{
  "num_hidden_layers": 15,
  "hidden_size": 256,
  "head_dim": 64,
  "intermediate_size": 704,
  "norm_eps": 1e-05,
  "init_std_down": 0.0,
  "optimizer": "muon_variant",
  "weight_decay": 0.0,
  "warmup_steps": 200,
  "doc_mask": false,
  "z_loss": 1e-05,
  "train_tokens": 201800000
}
Each number is 128 + 24 x the weight over the matrix's rms, rounded and kept within 0 to 255. Layers, rows and columns count from 0. Numbers have three digits each.

# layer 11 MLP down, 256x704, rms 0.116, rows 158-255, columns 440-527
138157110129116141146120169127138103113098143108134110099099104148132135128074172161118085123187124166162154140153164147144149090105102127121120118128112143139125113102095116108157134125125114161146154129113102150113111129144131132132153147169122134154146123115096
109116106137152128117156127160121113095166081074145171149118158123125114097110139123155124124165156131126127143142085104122104119158198123120107142140122163151126071086121099111139056124136085108101099143110100173099140147160085149099118088132119130092097154104188
104146193109083089185139109146174122139160152143133155165083121115164165122109129119110144100117109134146152138089138153168108113148155112111115158132145120113152142120105139114174141127099149119148117161119129089156104122155152101135110096150134138113114087165115
098114096179072130103115104111107136105170172102164115092102118125133126112145096134127110144128151153107117120195078144095131105093123123113145196087140118194042147127071145088128142125139165085146147169097161097115144190127142139138167141145131126185106161112188
113116114134142149096124104083158137137156110128140155084115199143114110122152141141166131098143158112105115133108130127127131140180122187170119151148070100132114149130096124130105112136144154158105181129151126132124112115120102159108104177101165117096113101151143
162136097086147127111153118121097106142054123112119099099087097142137170132125198159123142120110100106078137188081156110158110148113109126113150125138127150123117138155137110134132127143092157139134149128108105083151136104120103179076105134129121100109109143112149
139155119088116131148144120122131100146156140155158160152136146117113087108098151130129101126103094103113145107131127109113122089186118131138146102144147141128116191113143146105122161140138137103144153130133118135114139142161105134117147113126152097141123130108144
052121123129119140150068122154144119143125122133098154105128129150126127080123118109125092143103109130151113122155129102157128082113110096134161096153137085178122153103108163135113130154080125116118103136132166168104155133115134138143146083094130117131128143156132
103123122149107139163163110113095075127111136152179144107165101158095117120072133104078156169096146109106155147129127158171146120132148144146119131099126125087127104171141158099152104124115121122078163144115145148081152132110134124154138117138181139150129114111103
146125122145143112164126122134137116092122153091142120093147154061165151139135124164124118094126119119113078113112085125169111130121184193147152163107149089151135132107111149149119125134112150138153127112156128149165091137159118129139152155154146110127113128131109
115141159125130092164157098133132132139101172170109132138166113125128125108134140133195113105143085151109128188134156139125100106142179113116125169141137122076130150100125159155117181156143123108124102151159119155146104137144105174114133157095137089112135142113154
141099152103125137095149131118112157130126105144086143178084071145120059112109133109127071149109098164093167117131107149117119135092153128127148182137138118097146118129134159138122097099156119157090144151140150129129188114084130112136083125111130127149114151155104
111113139142104140138123103156139132084131169088117101096086082136141169160145105165157136122114143143168127134178174097126139152173150143109141130113070167140125132133135092110115157064117151137166128109152146127083104147132116100135108132114127091140125121130106
108118137083169150138109120149110119101131160145159122100144101113150184150121161144094111111138122092153148148128147138155153150113119135118084138129144197142111110105124121123159061126106102105176121164134138147116104120121158114152160141124165152154111166156116
106100114112139122116154158149110114122112118094115164162140140144160133125154095099101194091126125129117139165100123148120156142155117148118145136131140132155113156190112142119123120109169124115132102158131147117159090105103128104096108112147156150106142144141174
138086151117135093116144118128103151134174132117142117114121144089129100142122094145120134124146131106115114132139152160101102104128107132130101130124124175115132157129085111114122152097132116166141145137136131163108135146147122146090102106137166132098113159104107
122111105145114110141112121105104162117095161123122139138115130096152106164144140100104141127120117140108128089109122137125141146127124127161138135157101157134152126135155167086154125155139111085082147117102132148114100115113111094151129141099092130177130166097125
159141107167141163112154145130096120111155139140119147124151146120156115124141108128158109113141134164139115130139126144137106109123110093116090182127116115072095102085121094157095151132131155132200126097122091110128136113110095124114121131114080125081115147145095
110154152124143168192121122097116136133139086138140137110126115130139107132134098124158147159103112100163153130144148092112126129083128118167146139130162130064154154118119104152157118132128093137122137098119117132096130157135099149120108135141110115104148151143140
158124156107058136138100106138124159151154138157130147101123130077109129151103149116128142153153114116141126114163173079122166113130134114125186108097136107128146161123090108119067096151121129159118160130119088138118153170092115116139134139161105124124127145126121
091124150133101106165134126129103186123135112157129134087143130144112129123159174172143156157106098086148150123171114127144138149154123103160118102148165105137125132149162137154141136152138146147145152109094117107140128116129141173140105127129139146120129092143118
110116151146146129122164094143148134130135095107127122101095156127179147123143140146110138122165147106150148162123133128079138145135115138136098109130144144168124143109113115088180167149157137097153175102080126151152127094165141123114141130131129102146152167089114
148143121127128125144120115087149151118087149110089154083143170112116119140103178134149148148127107116144108119108121120092152084162099141155123107136094112102119148153121127122119097109153159114123126132135122150119132168139128129093155100121116157119115183101155
110179110172164120109172142148105128086119135135117213120117146188115139124163148130109129132148141138119132125137113157125175118076107109087160114081126136124124173168086193130128123123140126142141124133151161076117100115110165110124147095145121104129151102139139
159114104162140125125147159131125137106092153166114143171148130134148165143096127116103151142141150137162123099116140116116173147135157123151126095168117137162091132125127118156147112096113134132137145161134095095101067146152155111165097126183178086166129088146130
099130126157123107091151128138125125134093128154140134111166133180121169127096154115154135121111085134135133132127123132132084160126153128136174129109137117096144099123176118126165142114140108083181140137097139168105143137151143168157124103115142139152156104120136
133121100195106131131103152112137090123127132150129112175146124128095135100136118144133117195143119138127127144117132124101125120134111167109131147109127089169130120111129107113113125139107141115142122134112114161101184137106110113143128139124120191118140162123133
173111081109151130145136133105136069106078131158122148124105129134178137108172153130131148130146117118111114141106123188123131082124108171115127150098104086096129089121138103098161170132127107130116124127156133130118119112103140170160139084114143094127111136134117
133139110099098111190110090101140160106136166123175160098064138144132103075170203140117205063163104094110164136140126117094111161168103136140123117151133127110112129173119122090153077155131109093157142154133134127119120143118153112127143154142147082138063086136147
120135123094101160109148161135095105134151064125137175111112117157116123131146111042084119088128154149104169133198117147087130155130115147140098145148133093133131087159127128178081131106080105116104119129159179123127133166124130137135109135171140142079118068130101
152116118094108150147134162138130110099154101150106129089147111156108125118112152141132096124119160138134072130109156152100098090128130115128091136071150143141118108106128118125134112099145140126101118107115130133123141150098123123141131144119132167072149113108121
099140120156157153114091125119133156163140125150105119140193110185155107163091145175122158091091113130151131107098119109092126135120129129137116159107136114137161115120092096153125124116140140100129125149115120125141075099117073159115130102146110132124125147108089
119125130136173168127137140129104111138109142141083122097097109141099150107133127148135132128145099118145108126097128163115151141122113109069110110156133106117157129116121118121179142118121142128100086110102095111127119111118117131122113126110121172128156123098119
138128165143101127167137094133123120092166163129138133099113117119129104087079131129154146123137164122088148155133095113115089148123108141144086152143119114134101100121108127104154138100131148114132149137126150111182145134125123121123125125108101155119142108077176
152113112117114138145107094195121123110124123140108141104138111110100074121112180147140080088134178133130104145101117160107138147136159091157165138121084115128147135141147144133140156136102151148156114144159098138144132119133134179149118157137149154136138129131114
105131115120137143103119120097087118130147095133084117132122134168136110145113130106078134130123129140128135157113117131179191149130111095145129139093125111145131140091196108121136146139169112080110117152128177130105125155089136109118120062154122100142134137130165
124129097108118130145077127124150113139083153135135113173129129142083139126149147153134147124149105134114163120096124114097118092107114131149120149132140085134134111099116121136116140140128104091160112098171153121108129139099143131106081151133118146104085155132121
141105122164113132140129115115124124136139138143149094138126141080129140148112119133154093124135138121130135113116134115131134117141165112120130072155123122095122100126114147146091160155126173121122120139117100141107116135096139122116174150138136125077114155119144
107117116129126122121178169105123124133143151121118181080127130128143132156075113123133150144128115151086134145108158124105149098131093150090125124087114139108135085153166127127144152158122102091118131131126193149135127123136110117146147145146126157162131155100120
114132130091130160087155101139109126094167140145117084091116103118135160116142124101094148079102137158083118135134145123114128135145100113108171106152129128101162119136170142131147122173150088160163110084117125120146089139138140125149135120121094148124111140097111
142142155137115119133139135078109125131144120115114124093159166133118134134121094119125132119087112157127103100137080145151114089112128082185098132101101127118103155135071160153160146143122164095074131139093136123101147114114088106138135137171141104153132149141116
113148099118144141094086139122138157149123110140136118105163139148102137156105134160124103078117106109111096152141118150092163141110144123105119125131101143112090139149133146135083101096129125122129108108103105120117113141130140168111123151190130126138174094150090
145102120101128156117121145127123135135130122087116156144158134148114136128128166134135106102136201104173078125171145137111155161121121139129137158078103088100129126137108129118108098166127149137092119128133146175120159169085146141126121124150118167129122155077167
179118127150158166135105128110102131131106180100097145116114064132114100092142150110130154120191128133160188099096113138114094135136126133128131079146137175121098165155157150100110154167122111104134123095138120103136132139133133159165136120127156135161159163134095
131132175088153119123167115130138120149127136132132138114099131148146143146130107079134121163118068146117140164127115173083174150113148103106061125124109130144118117126103128116117118145128148103124089104131136125175100156133095161080085121132143184142167143126181
133124080158114126121106156130108142106111135115114150103112177135156083134149156153127144134150136137070142124143131076144105129136172077111122126166104094121157135127134083091171144142128128099155111064172149098177146150087103116106135145121127132098155111173109
116109117121146139153126095120149095097146180106163088158119116126191145118115109113143122151113126148134117109135131140129141159125162092125154117125105115131112126101113114082082149173140119142120122125125127147131125103106117134161085134095146136115172118128184
135178126115135130142125151109106134158129113123176137151124132148097120129123176144162086118138137125137095090150142124097146160144141129105114145084143138115132135096131069091108115110162091110091117121141143148156132150128124160117166136178132103177168178145136
156132151102112166134142135091139089108132123156085149138160151127111115136159115143157125091121091120155151119111105146124170137156099125104143100127123122146141172142129142133138090125121142129112125157137147129093104156110140115121147112182160122114140152114107
136108095147101120150128130153191165086098155141133117152174156142134136146128132117158178104110112104141120094108106118106157107161088141109150109133103143145148145130162097141128152108129168161100109107117110141121172148154197162160064179149140111158131114143171
145159109129176150149132120115182121119110141108157128143137169124146139105166142112155117108161137126133128156090126134130103086139163133100113099094123120133151107121126124082108105114124120129100105161114120118098086130105156110103120101135080089113141115132108
064112111131121117131142133135132142081129097154127144166113150117154108125098111167161112114124144113138146079148115134112133108117144140121164116117140154143107095143114125152127066148148141163155123059156133152155095150175136121091143094090123150144141179092130
133105150114123093129080139157131115114113187155140138130148116136131154107146155104141167120129143134126147118128109122109103143121127128129123128126094107175163108162104173130087128089139215118141188124166106135120114070142122136140125081158104111109128135134167
120142133127105107187137135093082134113189168134153154128113134130134113124113163162095131148136154121169118153109162128104109137114134142152148151081143133158125136173121107167122095082077133134094114124095096133127171157136127110116131115140163126115127160162135
109141133148143116108131119153098174083176143118140092172106079153133128141171097104105116097114114147113172136123133072154150114096118125117089118123142155126114144118130091129141118144116148148139148125113168141154122119140141045120144100137127149141119119122123
084120111184121108097136171140140101141131166112092144115151080074107134096100132109114086153159127105153174112101069144141129126113133163133150127163091145121135148145100149129122084073111110163121150121089161122111184081146129088106140156137100137116123153114141
155161098122131111129126126111119154168137160097163124089140129084094114158107156108135118142108129127129148104135143133148135147104149144109103098148127166153120108121187156100153177167136130130134120152162150150114126137134095151120123101108148105127155140151132
146092130127093101132119108079140142155116121145105083129121164105115093090119108101162132116075113128142124153126168108140112160059183138124175101105122133143120104125122128147145084096109157135142115138121110094096132086140103118107103118146151111128108111135092
129162077121106098134146122110149090091131152112129118167118158160155114151112091123143129091161115106145151130133167154109124147131093124171168145119136107148116103114129112119168149113120096108105112141135146115139106086110140118108142144170133095119132155104118
127128107127093130102151109124114129148115164122139120175126122168114142105155134105111096124154158162156083158165115114148108130133167153132135143123133111101123096146119137144127132120105116145152164116183092136143118168139095155144122175144165131124161126083135
116108130151101104130090141120133123165114090122125122101153104152120105152143110172108112070147097107139128145090113136140141113177099152095154147145117137133193105134129148136203153092102117159102171089146131122115150108106132141108128114124153109128124137101117
147118142157077122054164070098146110100122131116135110139065118098108080130145114115143156177096111147112142166125128104114096109068112149113095156139110100124104083132139108126124079099119116079121094112142154120151117117156121160140154138148142158142139144092128
141134106147156111148128094109119118133110128144139104158129133103131127127158108113128113103113090108118149122127099126141119152137127136155167103116105134158185136144154108141143139114125150114147085106103126097102149135142136149173128139154150147118157139155122
108132167190149152103150153126093090134112119155078114124109151123145097132154104112160111126100142140129147142141117094142114139136168114095114145104080127127089089130095104144111133089089130116147120126145147096169105144121120103145143122164142156111127160124149
125156154097103119150122161150137120165166110106144134124090147122098116119166152089117107142103185119162108125137151116122111135107136094126106088141119095118111147123099145165124113124120150125134128072121138103118153121151079090127105119178140105146158164137125
172103126154102117123118150169113110127156127142161165116101149089142069147122147123166122103093114149134154143143124158102115097131148154145180103115139145119172141133077122130143115148111099137151096130165127126142108113155123178155122121125131159152164129163118
149214097149146109125119134136119120094125105146128134129156129139183092144142150124080133085094102120155135139132115092128118122105153093171136107115133143137118096127175149142099096109148126100177074134111126101113120141117125126132139146150089088111150141181111
151155096148120070118126136144107128116135147146193100124144118140177079122151091101170113157098119148147161114122109090127109123098141134155146110126149090111148108146102129111130090146145154121093111111083118111131089130136127135091086144071166118146115139127147
111153146131128161116100135135140130125090142181135125180144169123186143126156104091152127112126164121157085138120103134123124104092158127108130138138133151115124111118116144067071114132113124126145123137122085126080140138124094128155086137144125093109177117117124
162130144091101135094091110137117138103155145110169093106150119161137161188168144123141151095123177087178108137115177093162159138135153186083145127148148145108139152135138111180169128094141063170102131108164088118094125084147140138109131145134109109177118113145093
113104151088105138093170108082170091099190086140091156141095134147072182134186134157153129151146120151088096155096094142104104169113162111113085117075109185144095137136109051093120157167156116183132115219122165101117080178133098090064102135147106128137113138152152
115114110122142130136093144100124164139146106097132163136103140136118110128133150152158140128107118165137118169128106141083175113103146159140128144151128155109130127145156154096116154101175121148148102120097117103150123151140142127103121126133149142117153119130164
139092107127113083168166120173115120102138103108101164123137154130089111126125118156128124125149156126157121204145125108124127117132143136143140160142186110138135110123181139105101106163162139130124115103135105111117146115127136143140133110163146127129143116132085
131096165104136151109152113146161143084150116153107129144123142101127113121102114084095154113139129138136149127158082098088136118104174090132098094122145088150164105131135127114145135116157119110094169116093125151131137144101156139106083163131125132112122159156141
114094129105073100101097148101147128149115142118180175114134135135148166136112148149126114149153101145146147148084115083124131118147117095154147158142141106170162114140075149167123128097162144139067129131100149115107129129145168131107095159173140105126105150139151
127146127121124115120125167132117152146108095139114132111150156149181137144088132115148115160137126147150095168127128126150117119125151074104131101112144106135068156113142127147119123122113108154108138111145126113108120095106129108139135106148122097099167136151111
161116147139101143062114139117125171136115141067111132091151127156148105101066104086147138137097151107099137140082123141135154102165127145110139176162156112117117142141180117096111128063152129146155090100102130130160115152141101090111101096143195144066118111158157
167164163129132187133115109139136135113110148137123159118176175113129126120100174123118197177148097117149143146136143121109157083117109134169142132123147124138106129107166113158125088150101174143128139117133077177085118126118111167155119113128099112135120179109084
133088122137118168127124144070088148131144179100097074119096128115089112129094159108130148082096136127132131143096115094152146161115162148122144131125143134112113121127123110102151173128117132069108207155100135163173162097151139183138140134128090117153081097149130
112126095086113129129133107121141118087139144139146133197207126145113133100090123150142145127115128126137138157096148097093083100161127112148150168119111102103138140100057159128135102113125150177154136150138147114102105148126116169153169135152128131127164135100119
118116127131108145151143147100120142141134080126141099084109120081109162146159146143147127149101097158133148129109157124158106100109109121134137129129112144142121134124126152160103109126142162178170104132139130112113128088158154143078139106124123125124122156139089
131129144128147142122161143142142154105144130103128156143145112130137113133150090092157131154160148129065148092109122131126140207116115148124140113139150097140075155115122098137122162122140142122130136118140156142156117143155118100143143135161075162161144173147121
124137169125113096126143117140165125092115128136111104169112114185111120152147100127121064083094098076157178125081097133153127142153115131120119128142151117154109065133154155110132119147148089131146115120095129135142141110096165119128150107159126136132100120137130
138124126126113123115158104094174142128138146144168124117190136105129117129141113095111096137098090107122125138112125136121113118157121117100152121146098171100148111147140121086124112106133080112082132115157156161151152138109128122137117069136121132154154170131145
127138111083091125135101162173124119164126129167131123116112076138128111094146103160104163154106130132128145104095125124129157151137081136141131117128136175051157136091108161125100143114133118174087154136132109152130116157183145110151156143133110104139157111157098
133126120156151133107116144141105175119101123110119154122104152127153127124162168134140138079118114122131126100127147123149085148087099156075110169113138105110098122128156129121079133117149149085128120121121128153087179111085143104140117108089094152120109144115154
100090104169138140140130102094094108173123099135103111127100127155160135113166144162125085171124116106144132144125161147120129095105089135129113126112141116114141139147119153136133150070144120173154171142109142130084130091146129173155135147103156084132149137126114
134145146120084159144092078135111145152127144115161160145118138068138093116130105098155111177166148075124136125152107110145115188087186132162128104127151145138153117126086142129085111161117133152168163102132128117120134158128093150146129155153079090071096135118155
101134181127149143109130106174156132183133147155130097137110144139119156119114110112073140108112149160171135104113120136137120111145114113127111128134121140133134142122114117108129162149135099101156128092190140155124081144155104132141131081132118108170123139103134
138143125139118094169106115151119102128092131122186085142128180156129182122132148120080121125113077119111128132158143144146116140121116090122116151140140114175118103123134123091115141128092134151073094096115143099141083084154114106163150106116092098090111143142126
188112113132122118141147116108088134130146105142122121097153087118145119134104122141146105119117138107124119160080134170132109125134133172116140096173121138092142125116141095117112152148112170132124148055124155144118176088134066105127129146111144115106152136138127
145113131167162123116151167114120141117116102140127085054145146148159129168123106151100131122131138131080170136113122118165160099106146092128148144115115135129139119119122145131134148126160144149053116099134155160166132130123157127088131121105154080104121120159150
148166163144133095162105122122142122169143137122121118093152111086150158130103103098128105138133152107126128147122135121140119136117112101123138131133108155113088104120114132178136146176146079113157135110118173142138149106143128168124110121152119100179161136143109
117132140150128069159136140154104143123164104127144149152115132102137148108154155113138111117134140155119157148132119094162087116134140137149155093097107119114107123124104128122151106119091117154120106197149165106166134089148126116127145143156107150137170142129113
130140151133097159134138160145178179132121087144152151156065152121155127131117111118158127100138097176148173144105109120104137129129137113151151117121150114110133089168160148134113104159139117150115148162193117179145156134147176152154149113130131123145149092139117
161135127140088124095151132098111121120128123113136141128101085132094112099155072093122077140153144103146155112100110090093126149115140172142096160143178152114121143090157105181119088138087097136095141134134129143151127113098091129112125117126129112111128137094159
176158135144147152083133142102133151138134106108110112118116123167156111119154096103148147131124119151146130141175155124097141106149146119119100104111112096120121114166132145102146132117148120120098099102135115144154138136153150095128141138129089138154148137184193
142114143184132120133156131127146109127159151116119123138074135140108144105153074173178150110140103146135139122139136131113140109158178143133143109121134163142132106128138133088101132121109140153138130147150154114072129130114113152112164142169171122142147104175134